config.toml
vocab_size = 9484
norm_place = "pre"
norm_eps = 1e-06
rope_fraction = 1.0
init_std_o = 0.0
init_std_up = 0.0262
optimizer = "soap_variant"
beta1 = 0.95
schedule = "wsd"
final_lr_fraction = 0.0
train_tokens = 1100000000
max_steps = 4197
Each number is 128 + 32 x the weight over the matrix's rms, rounded and kept within 0 to 255. Layers, rows and columns count from 0.

# layer 5 MLP gate, 2048x768, rms 0.0862, rows 1391-1407, columns 256-319
[[176 155 174 149  96 117 117 112  80 143 173 106 122 166  96 104 177 137 125 162 147 157 124 148 145 109 189  91 128 155 126 117 156  87 184 133 166 131 151 112 146 124 152  67 117 128 157 150 106 120  95 127 116 142 100 111 107 151 143 128 113 125  96 134]
 [ 82 164 171 227 122 131 115 111 109 153 134  77 184 123  96 147 159 203 187 154 133 137 110  97 148 136 119 111  86  80 138  82 171  95 110 179 145 126 135 109 182 126 168 161 105 137 116 184 128 149 169 178 150 147 101 125  94  74 117 141  84 127 152  77]
 [ 76 157 199 126 109 141 155  82 213  64 155 127 118  84 155 138 140 135  83 127 102 168 147  99  73 113 138 135 126 127 149 196 101 135 135 179 106 145 166 166 169 167  66 144 156 119 126 117  94 112 158 108  97 124  96 171 145 196  72 178 133 106 184 152]
 [134 162  69 173 154 105 118  60 105  87 113  55 173 100  42 152  90 115 154 159 135  58 156 184 143 135 103 129 161  90 124 183 170 158 136 135 101 129 126 151 120 142 106  97 146 100 175 106  52  96 127  86  88 148 106 113  80 165 126 140 150 137 168 110]
 [ 85 191  96 177 111 127  97 173  57 166 147 142 163 181 144 137 122  70 179 121 148 112 149 122 107  74 167 137 125 124 110 153 188 166 156 109 112 102 105 102 156  63 132 134 116  90 113 114 119  53 125 151  86  35 175 112  28 104 131 191  55 189 106  74]
 [125 119 159 177  91 163 133 169 131 143 154 133 152 162 177  86 138 146 157 156 115  68 161 166  74 198 100 108 145 134 143  89  97  77 160  97 130 133 104 149 137 115 127 199 140 125 198 156 173  84 166 133 111  82 156 125 125 117 181 140 137 113 156 116]
 [122 120 112 151  69  85 152  84 178  63 140 147 118  78 136 173 115  82 110 128 149 122 126 149 116 102 117 150  91 134 144 167 107  95 129 101 155 153 116 139  98 169 108 130 105 157 171 162 118 103  82 113 111 137  99 126  97 158 136 112 133 160 137 112]
 [121 126 134 163 139 112 117 112 148 114 114 146 159 148 123 163 127 150 104  96  83  53 162 127 179  95 181 120 114 209 121 147 130 129  77 191 158 103 185 148 117  71 105 153 187 146 106 125 141 187 118 188 121 167 107  98 138 161 132  96 105  64 127 119]
 [124 125  98 120 120  70 110 111 185 157 133 140 141  81 134 131  99 152 118 155 126 193 123 124 117  33  96 133 137 183 189 165 125 142  96  87 105 137 159 116 185 152  72  97 137 100  84 120 154  88  97 102 161 170 155 126 154 138 155 144 100 127 113 130]
 [168 152 136 139 128 181  77 102  92 159 147 132 119 157 138 125 162 131  91 234 117 120 100 134 124 134  70  99 132  59 120  83 139 137 174 151 176  95 169 133 148 121 131 147  94 135 115 156  79 111 129 152  76  96 144  84 154 156 131 115 109 140 142 134]
 [133 120 144 105 130 117 185 124 168 106 121 111 170 114 135 119 132  92 122  93 161 140 170  85 131 114 121 137  85 114 144 102 123  80 144  89 127 118 116  70  98 132 166 120 154 231 149 124 127 163 186 152 130 103 128 126 210 175 148  84  61 124  91 163]
 [130 140  88 116 109 113 129  97 148 111 196 107 100 150 115 139 101 130 107 155 133 117 174 125  49 129 111  60  90 137 108 147 155 139 104  64  85 126 132  70  99  95 140  97 114 177 143 118  87 196 132 171 160 141 126 133 168 160 113 141 182 101 147  54]
 [103  80 137 152 161  96 116  93 123  82  73 178 184 135 170 163 156 144  75 157 146  83 168 133 128  66 126 107  62 119  70 101 136 127 139 154 164  98  72 139  96  90 163 145 134 162 119 117  93  46 132  86 159  79  80 136 143 127 126 139 135 147 123  95]
 [ 74 143 111 122 173 163 197 127 130 110 145 119 116  96  99 110 144  77 173 124 103 117  55 125 135 109 145 122 136 139 116 112 104 185  90 133  78  32  75 158  88 138 139 130 229 160 117 140 156 138 136 150 181 155 117  93 129 109 105 106  86  98 133 134]
 [128 193 138 144 145 104 130  88 201 118 117 137 130 115 129  77 164 168  94 161 135 165 138 119 179 125 131  57 114 163  92 128 172 135 142 148 114 150 121 209 159  85  79 161 113 118 133 139 104 110 164  98 105 164 104 131 166 116 112 116  68 106 131 203]
 [186 107  95 113 114 111 120 164 138  90 131 133 109  80  82 130 155 170 115 196 161  78 205  98 143 172 108 115 149 158 133 137 181 148 141 164 118 101  72 150 105  98 115 148  90 113 160 181 142 110  75  73  74 125 129 216 143 132 134 118 101 112  51 188]
 [138 126 155 131 130 201 112  99 136 180  98 163 165 126  58 126 206 118 109 108  79 157 143 119 165 133 152 130 134 112 169  97 120  91 145 127 164 116 120 161 129 174 180 160 159 107 171 169 137  91 149  87 124 139 158  98 144  76 122 146 144 116 130 129]]
# layer 5 MLP up, 2048x768, rms 0.0896, rows 1391-1406, columns 256-319
[[116 149  78 164 125 164  64 148 168 112 101 104 105 141 107  90 132 153 123 108  77 108 192  98 199 140 128 146 108 190 101 126 127 163 122  45  89 153 162 144 121 119  83 138 139 124 118 116 121 146 146 110 162 119 166 119 134 112  59 127 109 189 163 165]
 [ 89 182 109 161  92 120 159 128 152 164 132 122 108 117 132 135 116 140 123 112  87 182 159  98 112 133 103 124  96 102 148 144  78 146 123 154  90 124 149  65  96  83  65 194 132 120 129 155 184 182 121  94  93 109 133 110 100 113 187 146 162 104 157 159]
 [150 153 177 123 119 148 151 103 138 123 132 121 112  96 116 152 153 172  47 121 150 141 111 131  72 131 107 129 108 165 189  79 155 164  48  85 134 154  86  91 108 171 158 143 177 154 199 126 103  92 111 147 147 165 118 181 127 162 103 129 128 153 156 153]
 [134 137 166 108 161 195 125 118 145 163  95 143 132 137 162  86 111 103 130 140 106 110  96 130 108 119 114  99 126 122 120 116 131 109 133 105  90 201 171 131 123  83  96 137 136 119 101  98 166 166 141 151 138 115 132 166 127 146 125  99 119 147 114 116]
 [152  94  87  76 130 158 134  99 181 193 118 169 140 218 195 117 121  92 142 107 139 102 122 149 137  84 127 111 108  98 151 107  98 201 124 148  67 147 164 116 159 126 127  93 105 123 127 123 180 114 113  80 123  87 135 170 110 119 187 154  73 125 126 175]
 [ 91  56 106 120 183 182 150 176 166 142 160  61 151 144 165 115 104 131 144 133 105 102 117 118 108 139 107 156 128 134 107 125 150  88 187 137  36  87  94 138  98  66 121 117 127 129 134 110 127 152 131  93 152 130 148 120 131 110 126 167 172 152 146 138]
 [123 157 104 117 156 147  96 144 127 146 187 163  82 141 109 136 147 111 168 141 136 130  61 144 112 181 132  98 170 108 146 121 166 133 126 162 116 192 141 120 111 127 142 110  89 153 153 106 190 168 152  86  97  70 106 101 152 128 160 129 120 106 166 170]
 [111 137 116 122 111  87 111 139 158 146 174 151  95 103 156  73 146 112 134 145 127 175 117 164  90 124 155 150  73 129 164 139 126  98 107 151 117 161 187 161 153 118 178 123 122 140 118 105 118 102 153  75 125 122 162 160  99 139 166 138 106 181 143  89]
 [ 96  97 144 173 102 147 136 143 144 101  80 157 126 122  94 145 104 133 153 139 112 100  84 139 135 180  53  70 124 140 124 116 110  53 140  62 183 129 125 122  98 131  73 141 193 152  75 142  46 108 167 176  89  79 158 172 135 183 143 107  72 111 176 134]
 [ 70 121 145  83 135 129 131 191 141 114 155  72 147 115 114 209 104 112  81  88 107 122 124 160 126  94 183 150  93 174 116 139 142 118  61 141 149 104 144 150 173 154 149  83 161  86 160 134 152 149 121 112 134 155  95 143 114 115 162 106  91 136 112 114]
 [ 98 146  82 163 115 156 183 171 118 145 151 128 118  43 119  94  95  99  96 152 120 132 127 169 145 130 107 126 172  85  33 146 195 150 102 194 101 122 140 134 101 119 129  81 112 102 118  80  66  59 204 113 106 151 149 121 118 146 113 161 169 142 108 121]
 [ 95 103 110  59 154 168  89  92  84 152 120  94 117  91 123 202 143 135 148 129 127 134 156 113 136  81 135 222  84 193 109 102 120 151  94 185 132 114 138 122  91 137 143 150 143 153  62 173 129 137 109 171 120 152 110 121 136 163 123  72 173 129 107  53]
 [147  54 125 122 145 165 189 150 175 137 141 111 137 129 162  83 119 124 130 109 131 117  76 134 113  78 152 215 118  80 135 139  76 130 144  74  59  83 134 118 143 111  95 179  78 109 140 177 167 140 129 131 116 122  90 170 124 169 100 144 105 124 122 144]
 [116 104  94 112 135  81  63  76 166 124 131 120  84 137 129 147 105 148 127  70 190 129 155 144 114 142 165 121 122 152 122 171 123  83  78 125 188 145 145 154 117 148 143 100 101 193 135 133 123 153 163 120 124 170  84 140 139 157 139 116 117 137  83 117]
 [133 159 156  90 150 142 137  44 149 178 129  82 104 207 162 179 141  96 149 178 155 120  98 148  85 149 135 131 100 104 151 125 142 160 141 143 112 149 153 149 165 127 129 114 156 126 102 117 120 168 188 116  80  85 121  82 163 102 144  98 141 116  96  52]
 [ 62 134 129 101 154 120 190 130 145 160 149 127 125 119 103 186 124 134 162 122 125 116 141 146  74 119 144  93  95  66 147 106 156 126 138  93 168 165 141 161  96  53 111 146 154 127 149 131 173 139  96 154 104 146  75 151  78  95 109  76 140  92 177 113]]
# layer 5 MLP down (transposed), 2048x768, rms 0.0864, rows 1391-1406, columns 256-319
[[155 104 101 115 146 149 108 160 133 146 126 116 110 172 125 150 100 119 123 204  75 119 243 148 122 133 137 111 158 132  46 146 120 121 132 132 131 138 134  82  70 149 139 176 112 203 124 105 161  84 146  90  90 183 104 119 185 116 107  57  74 172 132 102]
 [180 166 131 168 150 130 141 158 134 133  78 152 115 101 133 102 133 176  82 120  57  93 119 192 153 135 109 152 118  80 120 114 117 126 123  50 180 117 136 181 136 106  94 110 132 115 193 106 157 153 100 138  77 128 142 146 125 109 190 111 140 110 135 146]
 [168 151 106 142 131  86 144 160 126  75 116  64 147 152 152 220 158 149  83 135 104 145  96 110 133  88 169 158  98 125  90 103 139 102 154  96  95 104 183  87 137  99 102 181 183 219 111  46  87 154 159 108  72 155 147 113  92 120 102 134 136 114 135  60]
 [ 68 143 122 113 137 171 130 106  70 137  82 121 142 140 113 114 169  92 139 108 116 128  97 131 110  76 172 143 116 140 173 156 180 116 114 166  92 197 132 140  72  92 144 130 127 109 117 195  99 143 132  64 169 129 157 134 165 106 131 138 150 108 148 177]
 [184 124 144 166 115 144 105 140 126  51 142 138 140 172 175 126  85 178  69 181 115  93 111 178 148  98 102  92 120 147 166  83 124 148 192  76  72 126  80 144 185 119  92  96 150 168 129 147  88  87 140  63 174 153  11 162 132 113 124  86 149  88 142 158]
 [153 174 106  67 120 142 103 122 176 156 138  93 192 145 129  90 216 105 176 133 161  78  98 123 207 134 178 159 134 104 152 183 136  99  94  77 155 123 152 170 140 172 120 159 134 148  96 119 178  71  98  96  92  85 142  67 191 162 164 122  78 108 172 131]
 [119 106 152 121 156  96 152 117 123 113 108 169  86 130  62 174 158 130 127  97  81 146 113 109 116 150  77 138 156 141 127 150  97 154 106 118 130 103 126  99 141 109  92  88 139 148 155 141 101 151 131 147  65 122  95 109 145 179 158 146 192 161 101 173]
 [137 108 208  92 140 135 157  73  95  92  89  89 134 141 175 122 173  59  66 132 124 120 131 102 146 134 137 152  98 207 166 160  88 127 118 164  98 197 170 177 104 123  85 118  43 142 150  62 150 165 167 135 140 138 141 136  76 137 111 103  92 133 155 180]
 [124 122 148 116  78 147 145 103 201 122 119 108 154 117 147 134 125 108 110 148 119 112 104  33 194  94 145 156 188 119 129 180 151 118 116 136 102  68 126 156 148 150 113 143 127 168  79 119 174 123 107 115 121 143 155 116 166  78 108 131  89 134  93 115]
 [144  92  99  74 150 178 129 114 175  83  93 158  73 131 147 157 131 107 173 100 103 116 155 139  82 114 128 152 160 126 117 134 123 169 131 167 119 113 155 123  95  95 137 161  74 127 143 143  86 128 118  81 211 156 111 124 200 132 193 108  93 102 172 134]
 [116 193 125 148  73 103 119 124 132 154 189 125 103  40 156 135 165 106 151 124 130  70 148 171 130 136  99  38 191 164 137 144 162 101 112 127 123  91 121 103  21 137 132 134  74 158  97 117 110  91  55 134 137  96 173 137  96 130  83  93 113 150 140 112]
 [126  65 112 115 131 103  72 121 180 140 122 163 202 156 185 132 184  81 162 102 101 171 172 153 178 133  63 157  92 136 137  77 140 157 158  90 100 123 134  78 190 122 119  86 140 117 120 171 147 187 169  98 129 127 149 151 110  67 114 101 153 124 102 145]
 [137 112 160 169  68 194  90 173 108  93 102 116 149 165 181 116 156  92 170 170 132 109 102 111 106 139 149 121  90 112 157 158 143 141 100 119 104 101 130  98 157 141 175 150 123 151 172 153 153 125 113 146  79 172 169 151 149  87 175 125 154  95 122 196]
 [118 166 119 182 182 103 204 136 129 156 166 160  81 102  46 134 182 142 119 120 162 115  19 155 133 151 198 131 144 134 126 111 102  98 134 114 128 183 146 139  46 123 166 100 177 127 141 133  84 104 148 128 107 122 109 108 147 149 112 108 157 105 132 128]
 [199 111 148 128 166 105 143 106 129 127 150 133 131 137 132 155 148 147 111  76  95  69 148 171  77  79 166  76  67 137 116 142 146  24 151 165 120  98 171 128  62 138 127 161 133 100  68 124 157 126 131 196 139 172 136 102 102  66 136 138 188  87  85  51]
 [129 190 112 101 118 141 129 140 130  79 130 151 152 124 117 174 128  85 150  61 127 127  97 131 122 115 113 117 186 198  74 117 118 142  66 133 142 109 108 101  52  85 106 170 146 121 136 146 172 142 118 198  97  67 128 125 114 148 102 136 142 132 163 138]]